From a checkpoint of a small transformer trained on Wikipedia.
Architecture: learned positions, biases.
Each number is 128 + 32 x the weight over the matrix's rms, rounded and kept within 0 to 255. Layers, rows and columns count from 0.

# layer 4 MLP up, 448x128, rms 0.134, rows 407-417, columns 0-127
[[179  99 146 124 114 118 140  49 183 105 162 100 109 110 168 143 110 100 195  92 152 130 181  86 169 219 148  85  87 154  87  63 138 116 129 118  67 115 106 114 177  72 118 136 146 103 129 170 171  98 160  89 138 134  84 132  62 126  94 111 129  71  60 117 176 118 117 136 130 148  93 152 152 167 149 127  97  91 193 133 122  84 176 176 173  68 128 140 117 147 148 120 154 167 105  89 145 161 115  86 149 152 120 104 154 172 134 171  78  95 103 101 118 133 132 165 183  92 163 165 156 144 125 119 180 179 173 133]
 [ 74 170 143 130 145 133 141  73 171 162  81 111 141 103 142 119 145 114 203 158 143 104  88 119  72  89  96  76 103 110 154 188  91 138 140  87  66 152 136 139 129 155 185 103 155 152 175 154 103 120 165 144 157 126 113 111 100  95 113  77 124 137 132  99  65 134 122 126 132  97 182 130 124 115 103 148 142  99 156 144  58  75 169 175 131 108 136 148 101  95 129 147 128 167 143 165 130 122 157 159 141 136  59 105 111 125 110  84 153  94 133 136 149 166  87  70 128 108 105 167 107 126 195  95 196 131 181 192]
 [127 193 135 120 104 140 148 171  46 131 180 126 126 132 141  90 111 102  98  89  96 182 129 120 107  90 171 153 171 115 155 123 129 131 153  87 116 115 100 109 149 103 125 123 153 133 152 146 141 105 119 119 124 112 137 116 116 107  92 127 112 152 100 144 106 129  77 177 118 129 105  81 110 135 130  68  85 151 208 163 127 133  36  80 158 118  88 162 105 124 132  95 155 184 100 173 132  71 106  49  90 118 173 125 154  82 170 139 140 125 206 112 177 172 126 133 149 105 190 104 150 108 172  71  94 100 106 135]
 [118 154 131 176 161 142 170 106 133 122  74 134 143 131 120 101 114 182 150 154 146 173 138 126  95  60 139  92 122 195 122 117 102 123 123  74 100 106 164 155 183 107 111 129 121 123 128  96  62 106  87 138 134  97 159 123 163 149 156 133 160 106 162 167 128 137  56 116 117 100 163 108 140 148 144 121 106 119 123 160 128 106 121 113 230 140  96 134  82 154  87 144 121 115 136 141 127 113 183  99 120 152 110 134  82  80 136 121 168 144 126 135 136 137 134 106 131 118  62 184  91 154  99 144 101 121 178 171]
 [125 109  81 133 117 111 112 128 167 107 173 131 142 124 103  95 160 109  62 101 173 139 141 163  99 124  76  98 150  87 118 137 113 132 146 160  51 169 149 100 108 149 125 121 146  85 136 148 231 113 108  99 158 118 124 118 106 109 143 135 130 124 148 208 145  98 127  46 110 156 125 151 117 176  94 136  98 189 159 124  91 156 120 118 210 140 135 157 127 130 134  68  79 207 147 107 121 139 193 102 182 155 178 129  66 129 116 102 150 175 102 102  96 128 145  76 130  74  80 137  80 120 118 116 116 162 152 166]
 [ 95  87 155 143 144 175  56 148 178 126 124 117 132 143 108 158 132 141 217 121 149 139 129 169 104  99 126 100  94 103 128 177  83 102 149  86 142 117 122 126 111  91  92 103 186 131  90 130  99 135 136 147 113 153 127 132 104 144 132 133 119 147 146  66 138  94 114 181 127 118  81 159 108 106  99 171 134  98 141 125 129 111  93 156 155  82  75  86  72 233 136 131  76  61 158 190 114 169  97 153 106  93 138 140  95 138 186  96 157 149 154 109  95 160 138 149 122  93  97 167 101 117 170 104 132  71 147 109]
 [173 134 119  95  94 114 107 124 201 121 131 141 172 111 115 139 187 115 104  99 139 112 111 137 128 123 193 125 178  90  85 119 118 145  71 164 102 142 102 144 115 120 157 149 107  52 148 141 115 172 117  82 142 168 100 125 118 140 132 132 171 156 175  80 116 133  72 135 122 132 106 131 113 110  96  59 117 156 130 150 100 146 105 134 123 178 178 133 132 176 140 117  92 135 104  83 158 159 121 151 110 177 136 148  84 143 122 133 130 110 126 124 107 106 115  94  90 116 144 141 105 119 156  72 160 112 146 153]
 [110 130  93 141 154 114  75 104 170  95 165 160 101 105 138 114 171 157 186 127 152 150 142 126 174  46 100 124  93 131 134 150 178 129 152 109 108 164 130 116 138 127  93 176 107  85 145 142 194 161  99 128  87 106 134  71 113 179 130 147 119 111 128 115  96 119 129 130 182 159 131  84 159  97  85 162  73 122 136 102 153 150 142 149  71 179 113 105  68 125 123 167 101 111 133 152  89 182 151 131 128 167 113 126  65 199 135 144  79 114 135  75 128 170 102 107 121 166 129 137 136 177 105  93 146 179 168 139]
 [138 100 180 177 201 112 127 183  88 120 196 159 174 105  73 186 150 175 115  89 121 149 139 118 122 111 115 155 122  59 131 192 140 161 160 146 114 154 161  86  85 103 102 148 127 146  94  42 111 128 138 175 131 154  52 101 142 100 114 117 122 145 145 131 108 107 174 127  96 168 175  70 146  90 130  57 164 147 131 122  99 136  92 121 127 147  90  66 101 112 156 113 119  67 155 143 135 138 114 108 114 132  98 128 211 126  98  84 114 144  89 116 149 123 152 152 163  99 184 183 167 171 128 122 114 113  99 140]
 [113 167 192 136 173  99  88 161 166  62 148 100 125 117 151 123  75  95 110 125 127 144 142  97 102  78 103 128  88 152 169 109 105  53 194 143 152 119 135 119  95 166 169 121 175 169 151  70 138 125 113 174 153  87 123 149 116 107  93 137 187 148 155 138 159 130 117 147 100 154 144 153  84  81  73 135 151 168 140 173 103 166 109 164 138 124 106 112 132 174 112 117 102 119 121 141 109 101 123 153 150 121 171 101 171 152 170  87 100 145 132 135 104  86 148 127 141 131 167  85  52 109 124  86 124 178  96 145]
 [120 131 125 176 133 124 135  55 113  67 119 147 132  91 146 137 130 142 170  89 166 142  47  91 142  57 106 115 151 119 155 114 139  78 116 112 172 147 126  80 113 101  96 191 119 116 156 164 118 101 153 148 159 194 104 145 126 113 142 195 157 109 138 162 139 132 109  59 175 121 101 130 185 175 126 126 141 172 149 114 161 117 167 116 142 146 149 139 108 167 152 140  80  91 179 162  99 147  76  98 171 127 117  98  92 136 143 170 121  69 145 138 116  82 179 180  96 121  75 124 107  93 179 115  70  83 170 112]]